Weights of a small transformer language model.
Architecture: learned positions, biases on query, key and value, tied embeddings, normalized queries and keys, attention and MLP in parallel, capped logits.
Each number is 128 + 32 x the weight over its row's rms, rounded and kept within 0 to 255. Layers, rows and columns count from 0. Numbers have three digits each. The size before them is the row's rms in percent of the matrix's.

# layer 2 MLP down (transposed), 640x160, rms 0.0706, rows 134-177, columns 0-159
087:158151144169154113083160156108071168100184149188117092126057154147091140178090138089126102197093145131164140145095122094157118130087139102170123109116075132096082112104157062112115147065110176128139128147160114197118126114148100181132151159070042107121158155107104117112115126145144143148126133150098134110128134140133144139114116074098112170058160131184176085096180137120175089090148044154227166147132125120146136109182143135107107112136169119139102110126155135167116134089104147
077:117195169175210079043102133057127143094124133190130121116094087104072090112199116141083130187104134124104141091106134127122111113145138098100154139078086152142074130150150139131110109095111181122121106128135152147082128113181145175160128119114093119110130157104114091118150148132142140185138137123081156080142131187120071116147115114178097145098151152144185053147206107085114163078107136176160199131158117178151138107143121112154135078156174109154112080151149156116139116158142115
097:192164121139152105099141128104097126113199092161131066197113146152100100129114096129130165203142131102120119124098148136158158134112163133163094151070097158115118111065149099058131165113091180114139129142138104160092147097106093124168126145042093163113135097157193167151187093146119183145127117134101128088117127128086155157089130152118091123083116069106172101134131115078133075081180118125148140151101104157159132110147173115062119108136205105117202079098162141161141154173146129
151:164091161120175074111121126168124070085117150151142126133139155113145116141118075132151116150111122132194084183133134112196181157153107111120152132108146075138112085088207151089146135104150161148094146152108141049118164098089070131109114073148113135184117157133136121147097097081110085170131139139125148169124128180101143149162037149119137153093106101103124209084184149108057141131181131125123156162126093119180094165068170143085107078118100119116096137124074174146094122127145114
085:147157130188127123105123152115116151093201113161139110164083172166130113231117118102118140147095136151177107124122127038134115081106128143100132150165113170084073132086184131065121144075120130142145116158143084179118156167164156155134117106155080086115163161097128147152111100135106145178149132145134142123127107169078171140112173104116104209108140154172154069076142078112178140098112075130166144095084105119147100117156119132137137089109196103138170088124153156144140159082054144
105:163081105191135135078092115099085144133205121088138112115088194129112114182095114078100152143114134117089115128077128130200154150160125102140099171175113115142067083109094083145126149095105152154164168104144193139092135170108087158151124168111030132158153112148106093177146120072079142122132150133101093120129113178169116139130157077088119133100135160191117116143137120092096162079142102140228155119146076175162154106137172132136137116131101141122188113106157119155128153121106090
082:160115152140141138087132132131104164131147095138122176125127150154113118137077141116120151180146156160110106083148141106123120111123105184117114138212086149139047115098149109098133107094112127116110139142148057219125170140137135183114189173040061180117089168078148094157135102153096157094125133147112152105104168184101158112129149079106132197092099113176131107056111117095123105061117100109168150121162124137113163116129150131082117097106121169124216131116119186172152168099137116
100:133160120126157091091216152107132190085242118172127125141069166120167140116093124116116131155060127139122123128120125078146129096073162070134128147132122139075085107142189058079124165145097137081100138146127115188094174105138151171137106180097101142147131081115104131159116154159153177168145129126104103122124137126171132126115128077096113132114097108190142072111141140119155152123119105089153157123124091154165157102188151136097152112130184126126098074136208082157109121090064134
097:172154132143127193108119174134092173072153127201147120111077151087112147180161137112147140197124138118103108054125123099137126101068159073168122198159114140075082108090135082109132194164117131118151099113113136144098124119153075179166137111127045197142174151107164107171144131101097117089122110110135104116143095125155089158132114088116075095082109101134116111078144143119134154087166098122197156165168131157126147134196177131068185086147169117146137138118152128160151104118127132
133:136147121122176116117124085076149173116105144165162130203135148100147162187112161118113075143067092134102140170079120180136107130137124167180093108153101121133152110145138120177070122107128161138197086127099113120163115140115126145129123142096255135100133079120102114136149152138155114124099135119127096124185098153158105150123132106078100159151129175147101119110089100104139113206119121082020142189110103107121129114172145114129135151129120130101128131102139108126111108136103119
100:139139164136200052089075153112098137085138129119124088148087124088130144159126141135120138169127146132084107136128137109083090123163112099108112160114094047109114133105170134039110188147092219089154116108120087195134100173165163167114156158065104136120158115115130115183119089108123156172120114095045168116136095138148102162142146073101121156088127161158143101134119183095116103128165095108177116163186124184146161111158182136109111099139153111186161155087176126127120125106131109
075:124185183152105117116133136146102188115148136144118140050069099119117154128138136098142164221189119129098138125113130105135113145076131121148125150128154127103083141064174055064142129130165178129150113124136129145101166150134091173140135103144127151096131086147098124127129108103120133133103122120047150121117154172118146114142098095080090122076144186166185046128211140037158144081110103157147144104111117149129142124160111153182116104105154137130173172135156154175126182052114127
100:192133092077124114071119118076113151092154078088124150157061120167136130091149105126140161149151113154107160144116125146154125146067093118116085133144062123095114131161146113099132133167168134103173136111122136160125118137145117174151130163057130183092146138183142111159096162062134151185158134128094123047116025154189110145095117081117115114094128208130109119138082134042065136116135173142172151098149116153159170117160140144145146112120176094128152151133168139104181152099128087
096:160063212128152126063170149155089118061149079200144104153111154140152088140169162135137157170171127108157096163089104149125162103061120100129147151103127146072082157127191103127131157153134103127153062144138121157122161078081071077138133139111090149051154183091118121170113158144130120124118116118075136105141131164101145141084115103100113168097127113175098101139175103087218095095114106148168145174146116152092163133142187121110105133148182135144090152121153148168096147105139130
087:158131159093155168135148085167120160137189150135088130102091187130137141128087151113172138189135128095200119138109122097130125116116176079092117155106078158129118095172121099115114176130120099121155124166148111152092161112098108142177176116083081165104148087116143183123149102173097101135114121141108133097149075174131139182093065099085116077123057101147128115077205135108169131130100078169144165135122133147130127124190133137196202060130162105123043131128116090173155117126152105
093:144122141164163184103073145136058148091141112139132103075059157099115145154104071088180193158156124087131175136144121108129133180103111140075108123132119159090151157131115128094090116130178089118148118138128135099127137181141079093167092160075030168094177105113129082132139150107075113129110121107092160108157095201154149179114125136060115105094151139185119105136183143108130116098123148131187102143151133190132152132180158131149148120161221127156153124141139149137129145124084074
089:180124150152174175047107156077101121110140102172110061141103101085122147199137180090156164220114148141186133147149145149132106134153113116184132090158089101129085089122166066099118116118112141091173124128170093107142171181122066127165115158155086141152132128098105105188127086181147109169118117147094160097145145144105115105089114154098148114091121122167143066056154151136137106115151105126161147171121068114143182130093120125185145054161177115122139150107130125128117155126080103
093:187146127116137135108182152153118137071208122177103154139089160141127104159128139100106116218145129123160128176115132084115121121102136099158162131139102123077074112083139057037127189094124146083168115130140122172116111085096126101162092165094074133159146114125134212193142119142104119148125135131122200104108121129109109173147133081132086187087188156163151081079158187082160095127162114144144135147138136130123155126177145135093128122120180108130143137110147108113118119156042137
081:174111164192172153127114140109119204077189111214137110108088181109115149128091146108141125172095135163106207138127130110142141170116211133162122088094111154081058077096135073096114143117142145153156076128127111196123129097103116126150152153107062154160162144130143115133092122163102181078128134135073125065109124182098112072119140095074132157086150115153135094090203135095194118112111133137156165159114163151164163140153123140132109083145145088140101110119142157143118112135122145
085:200125100188118173076102085088067115140195101133119130144156196102135131193110114124119137203173117096107093158103161097169163170096088117113143113126117105162142087097120147171134124055118153137186098152124124130076109149106118131133089126118138132144148138059128126152099115118096122123160125160100139088118107155130137159105136118127056143055209108140167101137153149159099170099165124196127148123132066181168175126158149112190056073150147133131131102119138090142155105178138127
086:168090120162083111094163162107120188155204118151135139054125193156155104190070091092127181185125119094172109162107123127184125143118115144109119152104110136094093097122156063071149196138139151090148097149151104166121121134144116121178114131117057140137216123140161113143087087120099151135138117125093148063133058116148162175125134100106119157088149109169146105136152149134122149086188137112159138106136104133124133085161047112056142091131138123144128111091169118121194109140134153
161:137144106135114112111131127098120145143135115134171137123135161111150145138082119155097118139081108149167113157127108139164107107112140130124127122158118153118144108146114111171089140116147125145103120114104129115147120131113139140120120090073255110099135087143101113150120125151127139126105099132141109137170094143161159182114148130070141147137120163130080137105171121098123104255157097131000104142126119136126121131178136096105091132118128164117148166128143117169088093140102113
111:100153070171144170084181122100106177141183150170118067144133214135122155139160109126122153151141115088122183112062124142172181102096109149142131120094089129097095133086183121089139116155191095141176104136138154157109138139151077101208185165109085114117127101184066077111126187151098134131119125163134126113132111149129130118117116069079124130103139073089150104136195157101094114092163097145137158154143120166120145148185135125125164116159181079119142076103114089125123124065073109
080:154179160168146104076161142104091169137170110160125111127067160139104138179098150096119101201079141131160147119126151083134126139129146048171123099104081159118069118108158061084116125097125167135120123150156140189114128105152102189141159175093025092112159140097116145120113106155156135157122140147089115102118143149120156156115117082123130162063146141179169084102187126128178118105157052137213172136141104133153148085187101117077125094120157112146125121110165124162125137081119131
090:210123127158191077087104148158098207071152125174142065114076120120123125175102123090132139147143120138135071134130142111128147088167153155130163095121110166080085139125201062057125135086148126093163090125160099151142133147136118128121137203110074141146205123116121150155088122142127185161156130147088163083115106153126110107109093145076130185091155129166131063097112126111199123122161079179197127113152180156144137119137093128073146112133152116126116110110127166124148146084126128
100:156120059157169147049128152151037157071193081132127146147044134137151123117136097085126121144136155102153104141150112150148114080083172089117184181130121149120121132107166070082091114118169112145143083115124103148158173129130095179106144137090109147093137106124093119098179102158153124155125098147093172097150163180120134166145135123111121113132145156182141084090156142066112113043112100172146147170142172100143144100168172128123109115167169132171146148125096158202105143088093086
088:156154129115246131095142116139100140101189083136113136158113143130131150117130136096074131171149136157096088109155103095091172110200186068165147144115120094151094176119110124047105139100108178159150105165113115069114164178163080096164160205153094162109141135121122165114120164151127105171096129144086126135113143160144162102123131112122139107110162136134135051116104127135179178113108126125105169100123099113111082120170168111120102091132126144144022187107119118182108121091168109
137:114117096163131130110178093101150120123125101112137129137103171124113077141112149140118091123148098143155127123107121134140148085123159133158116162158122129148106078105117131148098125103139086176115131126088146161139118142147101113131135107043255130095137106142154160154132118161102124133124121159179086168163112120199129137082140090092121168125130108142091146124113128120132150216130142080021165179128132121115129100177132110144078095142171135120059112136132116151071121151101103
115:160105127175179090086137146088094167110197112103108159165134170145169136151068118117123153169151130104155091073114164112152078134122086090136145128159120158128106119068174092144131093100112150128154150103148123153136140116125142194162155180082061106108111069134132095159157146156147162184140133126090136097110103147141162145128148078090101170080148250130153096122097111046098095120118075181173135125097124151156106091163119109097185119141150095113173153087117134146154185121103141
102:163177144122170156096085150114126118075167107082137129151153168130151119179095099116086164150111117105088147135134138142123141146125126100091117127116109126124106083086088071104108150132138087118167090122098159201085160109139060089151116179116056162162175116128197136094096128117081145192118124117071113114110164153164123194138102112093110175089149138173165085155148155095150177102159140176140129096126086208130178090190153146078134116108165136148149092131182123207143110152106122
104:137154147124144147077147168135087154076183147155146125114078169150118124151094103114112157164120148132142119096103162105200105141124101145188118136178110149113078109085139061124138129112178156118156146088153139139129117175141116170157114166029016167122182136148110144191154124119112159158132134140081158097122065148136117116101135075117097146063134183111141104092091089103081107099160124123212124089170105138169175084137122121102157099119159130133176159098160167101138120129127089
092:134195143127043153081185122134141136152145121159142128107110154118138166255170145126147059189095144168175083151124126093153122079120153109194157181176073150072107111114175092068117191145105125118135124192159111163118099106067102177116156122108094154134094105106137099123113085097139122129121125125125170123113136097125116147111133079150123149063141091154161098114173138175146156084145068093150102131131115145137115146158160125092141134124173114131109136124165092117132104151118099
088:170154154180152118104161155092079174101181140196106097133055154119079138174084147086127100196099150137146148141099128088140133122082148086195121112113085141113066108104165055089120132084097173112158115146155127187101138113147108173147142150075055112123162136080128102125118115140150134140119129140083154117130145162111144155114100088084114159072154150178181066092186142109186093094151068163211172147136127138142151116169130127102106087132160101124121123126151143154122126102123134
113:193199140123162126089092076130091118152160136111120134089157130160086141158111174110159084086093122121115101214098110115158118154089168127171169150118126186097064152126124063124137069122142117149158128156103105100097182160115070116117162134108238181160159191182139140104141166157140093108046117127141110132120086145116140140096144137157139167170104112154097085119144111131101165187059151093096166128121123084118105093119163110102182112098113124114086147118109143124153150134123108
123:166084115124165127086102102073063171126136143133140122142146146101119148149100145121159115165126137107095139108127167142197116159127122131148141135149117164109099090116163170127112104129106153112174079090144117129107164120099062207169158103071051182127120118116141079132155159128153129139101122138095150078134121185100151182098126076063140159085118179150132077132133127055107096116165085174182134145092124121130192091121126136073183106135178063082159176098129175157150170097136082
130:123065139148128143162152117104152105139083116180144100116111130160111168108114137110117107064127087161137145170097087153153119097153165145140110125147154137161119048137146140106100107130159087157118140149092118145109170128110116110130133130106255084115131182086127127088113135142135124155142116102178153161159137172117096193110106115100098171127129128127149103152089124148138115141159095095041106135081176154148140113195115141157113133121131099182101120136117099097047082163114166
092:183127157146195140056100161109101155074188086186142105152055123119118110219097116110067150167143141095146165135082121066136135116123114107176145117118089141086061122111133048073135148086138152134130119139127118163130124146204136124127169173132086137119133129114130088183083134142122164151125116144038154120144155158096145148092100103129125203085165151170152099091153112118161130112153090138176139133144128178158137114162134119151173119141192129119106142109129103121105132130060098
090:147169117185159131108123139127128141058154138133119133121114173136130120096138114110133199149177156119168182081079131071092126139148122118085129092171082093127029159095114105130122124096146140152101122112160074131126134156129130174093167148131067169095165188133123109124143144101108132098140142151105214107128078110131133123131180127148134121089175108130140167129113115081078137071126158153186109110198148158159132126052148141069157047137174097143183084119137142074086127169108143
093:090076120155118175087112120100077154138154078140112106142116153103107090130143094091093113160091124130078105191091126165161158131089132105126132173182158060141110157164111101072146191125142152148190074157128154123105153140095100115151089158153126160113142105103140145106131082093116123148142146135105162093139116195205146134148111099090094111099118104143174077040179127112125164107146143169145168161132131193186194126163073124141082082115164096166162087109135088102161158169150116
092:174149155190164124094140163130088159103189105190102100134061115126098128170120132088144133183146144124147134115118127093129138113093106093181137106094089137101046121064179088057130120108138156144160107147147108178089137150135109163123155153109068131110148183092152060142139123153140144153148121108075164104127133164097159129118077076101138148065189160185176083116190075111180086101125085167178181123155145169152171110176124106118128095140150109110102115099149112153132144111123121
095:102173162170134166107110133108101110139175105172100115129094138153129113200088138099132179174131111126142128112057130083177190098121102115195102110142096141167093115131186068078156133082138104137142129154139179136078174146114138143126109116145048155092147142150090206103091134180127103151131136159118144091131098160117155154143161111102050126113157110147128047109140093117152134064197105135165104097115107117167142152169121134185081069113153089124158113139157118173156090093099139
128:173099146062128152144110040099118149084204142081160124162125106117125128096128092125117137071121108114077117149122117153126115131150144156185138136159130115152142137073167125195105137141174149134163101093118140140128137126149141164148109084097255125146145080150089116114106100090193122155084119151202141155122089091186116168115103193091145109120126187161127099149094095106112094158140151162083134164112139090142115102169082110135127148090096116130168132140103154142182122074146099
088:173190142166177149054161135116086167091146114156108072130073161133141092148066108080143119184099124126151122120101142083126118161095130130110154153149050194114090120076160074098140132089080124115189120155168109129119112093182106179172135100082098096125124153116125151144163143147099138158152140171123157089090128175184143156087142158132102215063146167158156107107143079107165135103178057100163140159121134125144151120131147116127107098125182101155126133104134106100121181110104168
099:110146159186086172075101109118097248089147128100140103147125144117161126180160188079157168144153113119154142103107124120202150118120151121085171133119114146100080100092072096174124151095113179141137126117123141128101110156155094120147126153093044122142153067156079072133095142087122128134114133147142134120124107127153124149138125114052096112115149174184164119116113075083101133082151135140145200130148081163146149165170164168140088140156149123118222093140145124167115124130088089
# layer 2 MLP up, 640x160, rms 0.11, rows 135-178, columns 0-159
104:177141099185162112094149149094050157062166195189161081122071149146077176148142152138124093175100162087129151138117083094130111102055151107141161136127093124050075112100185087089109135090096146092116116137144144183153142122140096134145140160124084117159144152115100102164131135133173140166127115100092151108178113144071094156129148086108092158093150145160163063084167154093162114093135068164189145165111141102112119112156161170115131114164147143151139085163136138144128108105096082
093:166120118175162093097149149108073157072164157180144099159076133167100163142141148148165117155095177094178158126098078129147114132080170151130138139106083146067076096115167080098134164099056135085126130132132116180161163105136123128165152159092080133155132150121107129179148146116169118155143101092079144099184123132075103159121116108092075149118151133185167086071185138098156101107176089133181153178119107073100102103164167172112126104161180133149153092163154131174117091129093089
101:217096155168161099150130132095078104062183148154153085075111150157158160095130124158219084156139143110217177162152123156150141167115153128144175128117093080114103086120167145128132145117100129130100127132113113113116151145134085153121144115063091139209145198141104150190157142058130108141106121135105201112147093141128098107098116096093142138098140117126142121087187164139120116117155123104133148164090133097074146155138128153103076126130130134130071087118092156148080047110159124
102:164114122175154106083156144063053170068185175183148144114071151133100149167113168121140092170105172090155146138103085083154132112063127133136173139112098117066071123112187117090126143085094152117114135127140110197168139128142119153154159155104069107167165145100090123156133138130174132171105104111105156107177112126090116140118121082104091154104143157166161055083177131122167115103158057133191132159080135089109131098138162176121118117169155131144122063151123138145102091124097108
107:183139108208144109105162174093042201069199199162160095125079132132118162144135152123140115171128162090164125133107076117136118139084136105148166134112102112075065094124150057130117149104106127091106118131133113179126133141139106177161143175116085120173152135116105104172120126128167138142103101093092142123161110142085103144106169074130075147109152134167172068113217152095157106103145095137173140160075154111104120113176155168099092091168137150141137092152118120155113087116129091
095:151117095186141119103164156067056163071183171190135107131066159128096153173086165126140101166106159099182143116133081117128112101090137110154173128121090123082091110123188105111095141080074135110131099141139132178149162139133125152133151164091069107160131148115105088162132121128167118156116094095097175125187097130079112141135137088102091167085148146182179074077177146104171119116138083166190148151087150108091123085148166174127113097179142137156133067159143141153104097094123112
101:160133101172173120103154137076053193076176192219130091121074159136093165171112158126137107174090150092160151119096079113135099123054178139148138139144109112058086114134171107096107162088098153085130141146149126155155151121121119144148150157126067120141160114094083108158149122132184126146108106128100138093165118127067107139120131084098077143118110153194155085087202130098187122098143076147191149159080119096118123102155151163132142095142157129150135077154118129137143094118105120
101:179158089166137118109162139107060165077151162180166120143050127149090214142152156145149072174096182074154142129112057095172116108081158127163173136123072148084074103107166088117111156095087140093129123136126126174146154117131100131174140124114082148168132134123123121162138102129150122168112101093092148121185135128105107145113126082084107140110122148170152067068180161107163098114124096150207151155117134110084109134178146169115111117178177131141128105159124111145095076130094079
114:165158186239154094104141122079081170121147229145133134099110101128107189141108161145197131136111144107140166133152058155120123156116133113112168118143135133101121083115113135123107133091095100140103140121124125131166100109157074159152130182101109145118107108095100092144138157129126096185104095053067165109180075114124112179099121049115085131065138126153150059110208126128123112122172095139174162162078142116088132104175147151105129102148142131137163136155099110142114083115111124
107:155121108165133097107188143100052176054172197184155108127074148140092184141132182130154094173117166093174143136130057102121114124076157120138169141119082123056081101116154098092108166087076149085145110159129109178150136140119119159148147142120074105155142149093115089178129123121168125122092080087094149133168106125073101153130137089125110143102142156163184073097196160099162115105141101154187144158115121105101087119166155173138120114181146143172131102157144127147102118096109103
096:171111138190133099104141161088060162091165216192174118113065141126084170161113154124146075187112159100154130136126067097147122137071123093136179146131085121063068096118163091112101155105111144084143115134144147174160150132128090148121145141107075110159150134100090124164156111138172121150103101101090147120154110137075114136112151090106096155110109144183165043092180135100174109111136083141223138153105146098126129097153153167130123128173168145157108090165120138128134102105118086
108:174138113199149114113150145079069173054202168174158100138062151124101170151113170148162120164085170087142154135113065110130120134087148100122175135146069142084083097139156091109104170091092139074161108116136116181160154139141122156138156163105082097163147139144109098184125118116156129144114094083097106117198092139105126155121150096113078156108152156136155073093189171064146122112148077131177132159114129098094090093163146171131104108163151150159128106165137154147118092101107084
104:174124131177117117105157149097041151087164154189169125153077132152110183154125180144156095175121162092142151138107056111145090123085131129173182122135075156058091093109180088072098147080097169102127115126111162198156150119142094142130135161095080126143152102116129110146144119136151121147121110092095145106172103155100097155102136072077083142120141162172160079087192127114205101114128094161203133139104127091106136101160162156123113110162164139162121082155128120134115111097117081
101:199138112160162110109166151075052172087176176184156095126077163146096171161102162113136118182106146089190122159121077101147120127058159113156161136104100140084081096117171097080106150098067132087121106124141110176134151137117105157149163153118073149149153122095086100139155119135156120143112118098085153116194093143102106124124125076108077137098131140189161086103194131107175092097166084166202159173109158106104132120157151160125132108148145146140130081149117135154106084120092096
104:175127098197145098117164172114061164087172200188181122109073139128101188137106140147158123174117172054142141151118059083166109136094114108110207111088094152082105099110143069077127174100120117092099133114138153179134121127133098151145140166092081131152144136135098140157125122147151129163110097084080139101176108155096095154106138103114094148117158150177156079112187153087165116121138100151186146151109141110079099092168142168130103127191162130143117110157137153137115116098104068
101:151121122181126104101143142090052168060169186209134086114075143130093174149108165124130109200090157097161134146119090086121106105080159117132163134106087124062071117102174099113131155086090158094122134145147131155138142133130101146163132148112081127160154133120090093162144113159179128158121105097060151122178131118079114139129149088101067165100122144172181055080197138101165114109163076147180134166097134083111134106149171164124135099162153127170136093159134129141123098118096102
094:159148089163150097118162129107059146069157172199154119150093139165100195152098158131139101169117165087169132119121073093147101125065153123159153149101108132070079088114152096088110175114091135102148117137124131161163153107123112144160139159121084118147144139119108113169170126130174110142100112079102178115175124130068102144102143087108081136097124167174158047069185129115178098092157083165197140172109126099103118096202135170105121103173163126163118093155138144146111098116087103
097:157142088153167113108172138094070164065162161213154090132072139146093186163104173139129102171099170088166141122129084106140125096071172121150149137120105140071069095097164102087110176087099145099135111131142126183156138112135107125152155160104063124154138140106103091161133131135187120143116098094086135108176118124070114132124140083104097161106119144181155066085183148107191109110143071161213142160101119086117102104162148167122136104171164140155119092154143134152124105109101092
093:156145085190157121102140148109056164079163219181141100135094139129089181168126175144150094177113157086144132114103091107149114145089149114139165120117105139073083112083164112117122133104093144134119110132126113170170140132134098121150131174089071136179174132114112098185126132109150104150125109102071158095170128138079099148121146087093060139118146136169181050096194166100166118104128078156182137159107127071095132113168152170121117096183146144139116087173142103173127081105110101
096:188140114174165104102144141093084157075163162186169101129095131161093152131076151131161105185091161075167144164139082109175136142090127121158156141116105132085069101123162101108136160089080125080142125142131097157167132113125098145156138178101075119163153115137114116167126132135172124165118099086048138106202103130069119166098147088096065137104132149164143075101217147107163126109160073155215118151131093111102115095166135169107099108162156131168139103157130126158104092116109112
154:136158138212115064115183112074110182135180220151138078100107146118132182178093175136172158161090161129168131139143095137151139135103133150124135100155049152112108090112134091131132120089059109129194158100126114130166091094127107149158150176107132139138110154109103100174126162148144096173117106079104123091158105129127095141092136076064065135074124099171131061111187126149130136136190088112138104132103105080122108094163147146087101142111145110129103144161095083104086091154148112
098:171148122170160126100153127083067171109168158176185091154083146146099166119127142150152089164138142085176185135124091089153131135111140090137176093097099166074101081121181119078108161121109115117138086142111128151176156118132096144153143164114080099153097119147095102144138137121152147183090071109099160104157140151090120166142140056065101165116149164139150083109183153100167086120125075154184169166097102115096130129160131156108111131192163134143129097151157102168103095085078038
071:153152127181185110091165130084098150100158169192120088146068156130117163190094166114134050157063155116159146122111093108178113135083151107177165111114082117077083099150158081108100149069073142111125112136121119170158133132156117183138168161122087100150158150101092122147126101145164125155105117107113139108158112134088114155129143076088080156080131129191166071091198125119152118096132059145177146172114119096131125092158136170123096090170183153156114077150146120159109092112114111
096:169133093162155080096162143103067176063155181207174102118060148148082152182094153137140069172089164088146130149121074099160100109065158104165161138102090131069082117143151082092109152096103157103122118132149134171159142117135106139146156148103074126158129151116110121167106133157179129166117102109078147108178132117078116146127126087088076153095121150174149074077174153112186102109153064148189129137117153096128119102167154165107127118161168132161124090164144136163112113102119116
095:164113095165168121094162148093039165099179189170166133128056152105083171153119148161130091146122196093161128116108045108158101101087133100113182166133115137084087090140165117113097143102119123115094116142088155144157146102144095149130186150114071098175126126116094120168147115129190121143099069091096142138201128122108088180153132088106142121119134140157141088085154136102155108128122115153183165154118159116109132064175161173112133098183155143157106076154127140171106107111096076
096:172156119175150076136191171062094185060194166178152099132081122144096168144091162131124106169107152116133138122095081096165115107081131124160177133115100141076089096129144111108128168107084137083135111118116121166165162112125131144146159156143052100162139133127089100188128167146163129168089104123114158119195120125089123141134142062130111144133105123140172071110184148119182087119124091170215127147104110112099120096166133165104142082177177145177093091140133115166099092121119107
104:123148091225183117117196121064099121105177190146101108121095121104118168124144138145175118137128222105150144097068052139161114115116123114127159112147083099117128078136164114146091163114075099141156127113093168097168123144114096176168144152114108107128174169116107126178112138132160117136094061122116126165187094109120109159119154047107109125072156111139154088112189134115126139127149142131159181150073108096100100079160126142080134104185153149179076120159110101152092116142127100
101:153133110229125093089173137062072181080174160162108098166065153102114136165116150121132132152132165070158125104150085137149095111069120113146182144129092152083073089152204101107137138119095093107153129149105159182135143098137115187147146208112081090172136105159149113139151125155164094152108112096121158093171104140102119131119142122119077169094184148171160102092170136091156090109131101139157113165123119104091146094164170164084105136143160134150149089148136140153109120093096056
100:161133098165158112087140156099069169070165191180170104119093133145097162130114166143149111183105151075144150147126064085140110158088138115126173106114091138077084102106151079079114155095093128108131125136134153169114142105125099123137133162079068114150137141108110128167141111123148121193111087100089154125175129162070102167122151072103072152116135160176183059114186153090171117113164077157186136154097124119088082105178156172123096111178169159151123104161110126168145085107109097
109:183127107231154107101161150081081160074171202195148107137079150124119183145086163145178111166097170090164128125103081104167100130081153112141183112119113126070087096108156068112127172108098126105125129124140114184146134144145127131174152163088082117155149131140106106171159105134153136158101103104105145129189095136098113116103158110138056154084181149145181086088206126094147111111147112140159107169082139097106114109170162168111098094164152132136115096148129152131133091130117086
098:153128098171169118106202128082061148086162175198159089125083145124112160165133161125139091198088161092188153128119087078136121123076152096172177104108109128089087107128164085102121145107088153103137082126147096154160164147129100175158147147114074133174146149096086078169150124133169136152108085109106175115172139108078107151109144100092082151089139127170155068084195146110142116102142081142193125169098136109096107115149153173115129092177124149149137077146154105160123080122124110
066:177151143167143110087157143073098189079168168201138075130062149122083144167077140124121078162088158107153155147076097086169132128080166118166145128127069125074073079122165067110117149061100171098149111131138128176145142110154097161142152163099088116151148128092086108137118109136162128146110118112098139102140121148078122141138137090092078154081130129174170072078200145115172097096142079147189168152075130094124143099161141162112112097153164137130126104153149159161118101123101112
082:164131104216125093086153103095075211120139159132148150113107150107058169145139155185148099140136158072120140108097057147170137157124107152120180134141133135107138096136159118160099182143088115111102089160125152152178163117151079142162150139120104143097103097148107111149097177114173101094093054050099113099181092110129119178178175094134145135095127119134127047132145110136151122130154116133206178117108143065086136099196129150134137093156108132147131120148106089133093113112098071
101:158119118213140090100184149079077156078151144166138130157037142099101194175106145173145088140133168087145136112119083123149120132102147083138162149104076125088087074141200112091120144098092114125163115138111097149151162110166135199164164139095085066159125132177134122117133136144185093151117087089113154138167107133117125129126144093113093140104162123151169089077177161130158087119148083120157156170103128094101148111132195165118120118182157129155137075151137120161078120106087070
113:133152119191171091139198122073063147075133167162143075113099143097070213135160179151171117126161167084158099133108089137188126104122132114122173133115096132111086074144194110145097160091059077130142110137106135148148145130131094199157147165111106110118148149172147079123115151117136114114096093113122123141204117133121104129129130086130091146088169107167174080133172113089105096131130108166157154143096116119072091161162163149108107123175202121161116135155145124124078106121103065
088:161138101191155092090152152090079173070157173197152103128067134136069152164135150132132081169100164088129135155103083094155095117064148135137143138096092132049073112118161081096116153085109150107103132144130138201153132131154102154139142156090080112135123145128103093175103109123165156167111110115096146124177131122072097143146134073101084177091152141185165075093184162108173119105141052164174144158108138097118114123172159165106117122143193118161137095149141110137140121097099100
095:181141099214175106080172147097075139074169165195157102101085154128096178166124162152137130165128165056159151119109065114133111134100133112156183130127094128065059122117193091094120140110123129099117112126125121183141155117132141157136158163081088138153162162102069108175133123119157106155101092109083161112181111111087097133136148101102095135099160140174185084071184127096161101107137098137174154170114143089111099099123141166121128121201155160148128088141131139124107088108089111
105:157147106188149115125147134092054182068167158185147113112076152116103152147125167139161119175078166103143123158103082094145117137077160124153181138118113111067075099138172075074109172107118142104137118133127122181169134106141099140149146164115086114169144134118105092176120110139184135150099090092076126114191124126069112145112162100097081146113135149177174052087180159087171110111145090144187158150110146081114128111168147172112105072155160122138150090171161095147127085114105102
087:167162115178152123090177138093064163067178168193131068143069150134092157190119156111148104162094169091156156126103087099155131128063135126156175115116052133066067118100172085095111157083107133111172111142138130193140138127136108166138136161113089100142136121112101097158147117143163133152113115096114158084163112141082113134137138093098073158093161125163171054100198132116184100104137070153175149156098136115117134104164144156123132109181158144122124071146139131150132102113104083
095:146159113188120098098127154085090152079175201155165117140085140139118169131097179137135130203082161094155139135107088105154142124105119153159155120113089131097062105109157107106139170089098115078128129118115119149188117130148103126155160190106081142139140123129080127143138126163186132150122095073081138103189109116070114142124136079093069152108111164160153039071179131093173121106142073144216115142096113109124130098173135175121139085185146144147151095155149109159104095104101102
098:126165090161163078105168107086110168138187151146163175136100133126056176126159161195131135128057176100105128107061067130189157093119108137125170075147136136108117108119168165097153162115089118113099134124135143124194130119132133148173127149100119149124114146143088077157077123177189116153117088102157151133217103093129099170148103047092097133142139130172140021079147146098120159132125112125209109156147153094116122094139109135116129114162171114140131128131108139143106125127086094
099:167138132170159135098172147093063149074152174196141112121070139137114178179129143127142102186095167096178141124127082094145108155059171118153149131113093128054064118127158079115120140081082130109160130122114109161139135100133096164170144138104071118168162126120093112173130124151143126163119099116118155103169120117071105139105143087106090162079135138195167061087196157101167117100137091148168135200107148101072122108156175171101117103161170138157118086167145123146130105118111092
098:168148124169139098078170169112074171075169192165185128150102135123061175123135166139161096149081155098156146120136050106142141119084124092129185141126100119069066089131142077123111129101083118077109121112125099181135121139145119144154154179105080142155133140115096097179115127126162124137107076080103129129194121131073099157099158095123101131146119164156170055121181147084149123100123122144190146150109129102093102130183137156110106084174159163145152106163154098161127058122098080
099:187116109181161116116165140081060187067175194199138114118075145138098152156122159133155104191116171090152143142116091113136130128061145128135170118115091112081068091111173108093130165075091137099119141130141133186155134130122121158142161162112069129165149167104118132176149130143180139147099112090090156094171107127084115139107144085110066155083126144156180073092187143103162111110155073149215150164092134095112119113159169174115114118161151138141117091159131124130112097121113107